Weights of a small transformer language model.
Size: 12 layers, width 256, 8 heads of 32 (4 for keys and values), MLP 1024 SwiGLU, vocabulary 4096, 13.9M parameters.
Training: a variant of SOAP for these matrices, 210M tokens, 6418 steps.
Each number is 500 + 50 x the weight over its row's rms, rounded and kept within 0 to 999. Layers, rows and columns count from 0. Numbers have three digits each. The size before them is the row's rms in percent of the matrix's.

# layer 8 MLP gate, 1024x256, rms 0.0426, rows 468-501, columns 192-255
091:524530496519514545478494600468498507521546523450396586456568496446467581529547529482635475488492570595455532454539431521476429491560599547433513546442582454444431461439544449532488502510506565
094:599417519507523502502519450505572616552409623492568524467507576441605497417589449609513452518452442465460469551492449480544467482392547412492434541491480528501478536441479475550431498495485457
101:542394473463504518492438555455530491537548533478511539512529480531513509444550561365454474541495494563580530495552477518484489552492501563511512432483499501525477410534423493490525511474503555
105:487397529494485407463474481432514476442537495494469450483573440576435517493506525498444528566468546499481499475399395443484458452462471494449415539560562588430499478510506504529535433521500570
099:472471448437469480483577472562532464451546485469475602489441619530503470513445552422531491552470523559484513498432455486466482441392423520578568486499483544523464509450399509495458454527447457
104:433510455515474562489542470465460456564514511489529394487387480451434479475490601608532576522553490540501537535468432473494450504477559515512474492478466445474532488463483483450442489590490540
102:394501486571531459417509539589441528560505481386529509483556488525518546506539485541528359514454571443461562464492400393502437453518522581555495473425521538626469493498482513565529529513500482
102:540552420393483477513547469521466477518443437496488518542532612559390460536530558453351525516528521458489576552510520432429544422555530476499503534415575444393516521452448520563472516551485539
102:502470483469547409507485576435542524513523555464477514441549569556513460460548505495562488537431501485568454423530472509448503463527535450507456483590487551541511591561496499410431528529457539
094:620534452450464494491530476425501474548476458459518480564588524426514439533522607517538504381529489473561490511465476427448484465539490501472520531570489512523490518474498491418539504445632539
109:517414369502497492460489471433402542488453505496434529508561589473531429471524568491531476515502466533639501451444542492502555488506418530518514474480536533499583561467480560502524439448389592
096:480438494478500615427493521577528501430482462464513577442411463494356444517546596492499506537486535402434484488513521579583487523479448455622434482582456483518431543404473491532478505518523504
100:411551513536518570528529539500565497499507556525504562558472480466506515481444426473568532433500448544434549554479592539462563468404529455487474494416532484521511481486414487582378461537445584
114:560527530503521519560568424553401446571578422519450404540457452442477430479598547526542511547523465492555449461471503466532457464481520503595538574535480520530487565441471533503485547503503497
095:554481464475498507523380446494531516517515495444530410625494533405517394542537388470496411539473462584421512580528474563543468507513452463548544500498545473553510479509436424469465507477429469
097:527522485434494488516417463455537470439467537435558515469481436503500570523555628521539622548555388503468481525490532445464501532427419571453518491505491495522491519502551516499498468449434578
105:435497470483511480548540552517484486531575491525455563560471578434433577521430465478490542550468506531503531474492504493560493486421496474501435555379419503574515534487392430530523525569419526
119:495473503539471508529525557433549491489506491468464527447368554474459546468562536446469471546616477525404455471520472470569517539515477533540549616491534438525579529376521580453508513485567580
092:421440556546535443480518458553371465507413541512513468476560472445451449519613572504549501511461398480440597430533458372528507449508553505505399496467445495566552549397458447488484479496482539
106:501462439569550538483503503536496499478475522391481513492578512494483418521447494536571508483469520456475600464601535456484496531451523503518450393513484478508419520553497522507607499393571549
089:523590480593532552532465533526372447519471489496492561563450580397486547453521555634541491538515478468477453458480613477510437482417485525523549566440491487514480516556450506475542530452521554
093:502538489447593514507402491488438543538532499429521590516492497480536522516529503477538557484601463534510516515527503436589483484456464589449461462552527480502564458535425504505548542588414449
088:541516449552507427526579515499556566471398479467551550548411487470551439455488500571556440484406416511541502528560527447496420465446435497526516484434450460481589486496517466494533495454526520
106:540436506477452431573521511446528425497508498594516497546499471576445509504486544480498454593450491481579571502501445569584422457433482478613517482429427481536505546530478532554597380542539488
101:467490591615491477601458527471489435575507462486511458465496542364549420453594578524555481493540540531579509524546491537396544549504576457531484474399447544515548479502555595499498469595564562
101:553466536499594550461519463603479455577539510474545494511508464512530462501514472488512504516500541619483407466555501525463525518418454461393348524475538432497499490547566390362412408448488505
105:515486522540513438509415553564467480468502513536518576495530468490454548530520476416478453516477400514546444559504456509581457419495548546522553457480517503428395543483547365471415468455530582
088:446429582513494556464527483517424509555545535497501584486484498476437564596438553623574479555515451487602568457551532501498435511401531450495550526521508537474529531578497478424510517672538493
104:432505545541537560430489541525461422475596504593477502559504493568493438460571482539461502582579611545485532543457411458393437488442508447526454457528477532528425589488518390463459458476509635
094:449479525476411469469511477535496498536580588505592508466446521591430584394565506506466509433544486517504315483517491494598542412502447412526492504529514509451409503532546458425533458519522536
096:574427458466528542479507500567455470442516498490564477499518465476528509528477578349616441489397508485610397546529501478473546511425514447587499478456464466426554510498438486438561542486536414
100:514488515465439472475516564558560467495583566486543520440503469472548495564537473484503533503502653459470502570517492385544568535444473542398544449455473449497429536569547447509436551571442516
106:550564531566587584542532540383476528564441540446448459507509521470482475476446570470476518583442498507469525542531486448581480481520459451439596497495516471430617554466444441501516507518499497
097:461476557488428550598536456461547475460467567474474480586441544557463513516470557485467550524501469486511701468483532492483491481534455475568522528525442508473456545457548451448459528457485512
# layer 8 MLP up, 1024x256, rms 0.0426, rows 468-500, columns 192-255
089:416467555403466569526485515455435523567507563489562524473403572565621513482520459418549517486568530468463437589489514499529485513499515527520464514511556500540463463512498503430545486508487505
094:544456575421485497634488521540387536503462563478465450499442558475541480486442510533621418424517478429529467432594530429476463526586514489425545489484518482443557509515463441466553454446558489
105:453505516451472541458445528386435520472461440456491473398556531482439498539431538505510478524574524509555571502477526460438425520513459423519589414594509495540524527445454497571491504473507488
108:476501386571528576509527472436604527557538435525487588526484529505536613529527494551538481405501513407508451488467608517477530436409488393471482455483452453405466557432506547417563510471498586
102:554549583436437518492383565493577501501480550454526522480564525488479473464487401481545438532500470535455541469474515453424509575498510601425470481457474488434427475564497575543530461479499548
099:510546565511545523557519504571529450549536567469463453569501453495503511425493567453548493559489478490506492480475564578529520521589391502483485421472528460519623436498472564527583470450450472
100:515503470452513488439552552518573511509481533530516442557485454376537492547514454507519566494532457529466413537517466412427520488499558478470533428414530435499555573479469391502485550556402480
099:521446603595416525468500553478537518533526507528492506466533432453510600534573483418534465370494470531599479418531456471479509479542554527517538463531481440529492481495459435517514477522488598
098:533459453521534381513399382401509427460505524397548542467494575492561487451452496583477522477524401528510531515544533518500532584409506391487467464494549567574492499570525525499546454485560508
102:479447438534534427431456573470539552440451434502529483573486508447496545428389477571553501551475453474572471436530486515523443566491562468519532534540489480510496501474476535474425405560509506
097:470556352540515489478495462498496529435409574480474494565474573532585535563506429513528461487471458474527507489493492450543599542432383469517522504542501513499505491488453542510526553437477536
097:442468536546421489422460522483544494547587472466512456449509542496476569460539507505451523440480503368532506485613517524529502533504456602453402561503414444570528523489498541487443491535420517
089:522463516399506455521545455421542556503481510500403482422598566432433543490506494497479433498489527515481514577518451459587452465535492559404433590412423571505493496435539446378550474536500420
121:479491520538528430549550516503488397556546415533428515554507485601559487529436512535457565529459471554538480491459510439545467478472614516547481471473504471541539488586541564527489524532499490
097:524501473527444487529601473531546535501496577483525462432509505503488522477449520581464518532490454565470457580564441520478474472370543414456542488564544418507527531458518480506527383648560516
093:467534587556417456539463549524534499505533502448479476478465612485421405452484489431517445540536477488451512590515375502500515505535505452445475592519491519525485525510489531464491444489511535
106:592525480453491514419496458513575456532541438512601482562521520518462473506532562548578580430520543465594472534423495398398503491442539489468547452569412460532503455489519560493648455594396457
116:562578484514464459401492494504531477448487536583495459457421473433464508565511510554502360437515578453471478495625583492495416516496643527451519512470473552484464538481595505506521578482468530
097:461570425526392426571486549495606465484569493484435451479458529470578583462460470496477616456551560515548472552493489625523529576544434532510617557457509555489460421502553518497542524475404540
101:435505438532508452535486573561471454497501474538542477501493548527503513568558513610541466573597554526530568532476423512511451501513555481530604493443608576464490447580469568502507563452514486
098:452507526484571483383491528560479445486525519467520611501517494528538439518475498556491528615428462484411454524537444518535490450435484632520554493538558486407448474456543534526530522588479392
095:460456552498549516503483459470585562537453465576406482513577535505491503618566455455548522571479524527496533399482479442492471434474488455454600489491458445510523468452598418350500597503507525
093:475432491467558583435484459601403501496444527533380510468481466506508555531497544336446521535523531481492375543518427468448475484481495414462580507540500462473551453533507585493574574516479455
103:448447573548515457477423516576503578458507447609555453472494535439461523530474422545523553479488443495576500549495503509547515550592491553491396449493441522524558472446548512471470468578479481
100:538571483430517375521561553566524514484587452470565483515486505465522474481427521584499522472491492524530469449484518556455492493439521534443519618545454443561433456553506563604498439604523502
095:582442558556535481508469534440421544537517522578413555507480506539436541522517516497494448525598553584519492457576458508534512494536557485502486365439584459525572521496533495462574513508449435
098:486508508540511497534612511474513483520521425445487493601513521511508506484509447573452502578407523520492489553525633498444616493547472450403521577530419550490453513508342608464447456572554397
087:529500590477421480417514566511422533492551542505487518499490444559508606543456492553542530484553416492505436518425557500592438496546492464541599551515542494569503539473533461462475415579395522
108:484450465507476584487563441492507431488361461488457479539496543477449482494465481502422534476555585486513469490519484512445463519600526447533405509575525474445547500462456477443512423493551487
100:601413489580536488479548502483573474452484583517433402484534504525501437434476514509573452486404497492609532506447505424423495455518414539435477518497533496519498519429523595509501560492529600
094:476489520562427518440493485472487475479512610524487488571452492469546497565456474482473521586459454503538435413443454463534476390508498528567434535459523526529505444550515600513540448460548487
103:471615455563543559514384540506625590453503544457613488469448553487542446507531461463543470499447460531434502433529475490497564480507525408533527547492529447552508527442468474494592494558368512
109:443393551529549573498436429467504522497466496526446486466531487457532496552505431528433503442435539496445439519444508525602572480488465439503525428508431537529527437460545444477537502565498464
# layer 8 MLP down (transposed), 1024x256, rms 0.0426, rows 468-500, columns 192-255
087:501455580486535453484473459499501475515562489421440518443580445504488553508475492601580487475588499545571505419591492543457397515461505459477531525520537513444558566488459574502531424460412518
101:504441444469416470528574451465583561419446474497523496500462499486455540479519507528464522461493415566438500564529480470593537456479500550528553489455503538452463554524553467455525557476489507
102:502440467510472492528438504503536465437507481516478474509473511564476491544593638527484467465563537566496492526467444494503582499487566464587552457548615425530487500467479450494497467503507500
104:447453547459436543499494450464518541519500517507484508601502487464492490517477449434433461393494536515525440487440562541426497473452373484450383405512544433460448469469372524419551495381562508
107:475469579532509525402412589501492469535432502471505585512504574502556554541550438503421440562435433571561532515502542516534539483486571459489607547502463493426432590511539435487509439485557589
102:446551529558482524509497539508462498576400478460523510567438486549563553448478505490470476526527485558434469522559498551532581481490518639563439495570514538525486533689523452547545509516557549
093:431498516461567494541513602470521570506495472550469585630514503487472457410453445461482447468490487480526486469543569540530459557535419489602458573492459517537579502530545575476466497523486369
097:522419501547493439508559525567498473577498517563586549484441549553536413381459565523540588560453546509524474508537510523435495565478521436471424521539486465471553495470486428454451518572507452
102:557524459483402561565553499463474515504552518518490522544504543424482499519506463496515568573493446420497516601447527601487519485498473458500485474392522550477504398470504411592571581492535616
101:493525538527556489565546514503538561457468520534496535506549366524528475461483500553482499597506516476525553514502539510491406514442487494557456540495600612553534482539521601486499483513393558
102:471487429543580474491456437515518528525482545497520492519496564506564495542508431550533392512523398513540432573562544489586553583486505447423522413614444414524481476452455438454579546492369515
098:465465488448504552435455554566555482537549453457492573538548460535514467506618440365646537444423457444517545535521519523495531465432534468484477514513518495543556561477466601524495475448483443
096:503541577499575554450596511456452506509491517511559510522496522404503629499510451532507509467477484556529488502437592567484632416463590532495486524352556505522470479416449475488469449492476557
111:517508509494493518549506560511386457448461472383579540485481538467511428518520547498484581563442491555490442507567483537527512533446584525535460432548548487513385464470468521461484559493495464
096:669538491559391451524469527507541487417512440406550395504492619506453495584500469499467505526478494586499569532465460628610537468505562546541492505581592422520586492557479439517466470468474487
095:496551467572478514618498487422489492456471453493433502468414500445453499491517578403558656457503542487481599524511481468493535484530426581530468530455507520460556538510506447485597453524452430
103:549475457414476516383407461571550452449560548527557507567475531461471564547536481487538498463495551545546443521638429411450465566504486468470405468505429467521563465511448420573519531434471450
112:374495436451540562511499524474532495572516471425424449472511515547475425548485456593568497520561406469573497535512587483416520509500386434458487482545527556544541525464525531539409451525465480
091:589436426464469441547582562443451505508527508568501511475431516465450459503506523365413482421506491435526480531438545510459477497562531425498557512563489562424478439519461511491512525549384528
104:527445547500398483521465444496472465474629543494406406539432558560468519552518616582436464492485417459518423472523441479503514546521522500587536471489509472551499463547495450496527529469553525
102:466543557429498471337483504543561430501514486540481498445543480536536479496430483527537569535438474516461513569500412484556523466474533578505498402585508515419402438451594482561481466566518402
099:458568548481569610464506452551516521500476498527466517499549514529561446442448484520490515376438422518526483547467659456442440507538498502468446590491499526515568455534530537489566465497437473
096:467496505595522478493461468538569524451478425536537476399538497459600510493524485464534508543494570465507505498461483500560489390552539472520509483455463487440507526524472452600596548520515537
100:491497491492556489567484490522513465589453511458507484451494548487474387523403472598495529468575541501585450549564438499403598460427491541471465552547533426445506532465506469423503514483543494
100:565531476480457514542450478487507503482507567478505545464430502517512518472541478467510493477572508501511354567575519512508523492352497537509538446442430561408523441539559537493544562513597481
097:513532500528447479526542492468465526508513509451456441462565469469562511448489532505450577443510562510515520431414486535521449404463487518460497507536482507425457537570484477450419502496490477
099:576523479459577563569465481461547544417478482532551514636514428609406443573487490505457525593491476431607470506512418489494572515544493477466546515540472463456527487386555507466437550519563469
093:493495429465457477525365443493454609512495546574520581531541555549406505509534507490542447421489429461472463519564555589535585499493466474432520499550365429515538571550421610526513462499578483
107:476526572507529496490508528450555448477448508551502531538413477460508457413507490517463510528561535523498476475477439475414532537522470470514545435541586501582464479437577540545490454509581500
094:509478472549551560484445450485513480527518622529553506524501471480502467502551475566493585507418540529613482466460485594540438420573571517580539471472602542583507575504529594522457533493441492
098:539525464534493527598440500513619520526536497465511483484482472537417487490533451443605522443501477418526516524623464535514535546504515523505505534570506535509553612506512438509503487470441440
096:454468531408507509499471460420539441401546440508418520546515541439415607495436445540499547495443556462575498607509438384484465492501519546442429484482507478462494506478479485490457444428562501
100:440500491557547480512578568502470446579542522507517557549530508661501449442443588419524503511548444493547481503582493541557445524559498507554414483498399523561562484603521485484556589539502529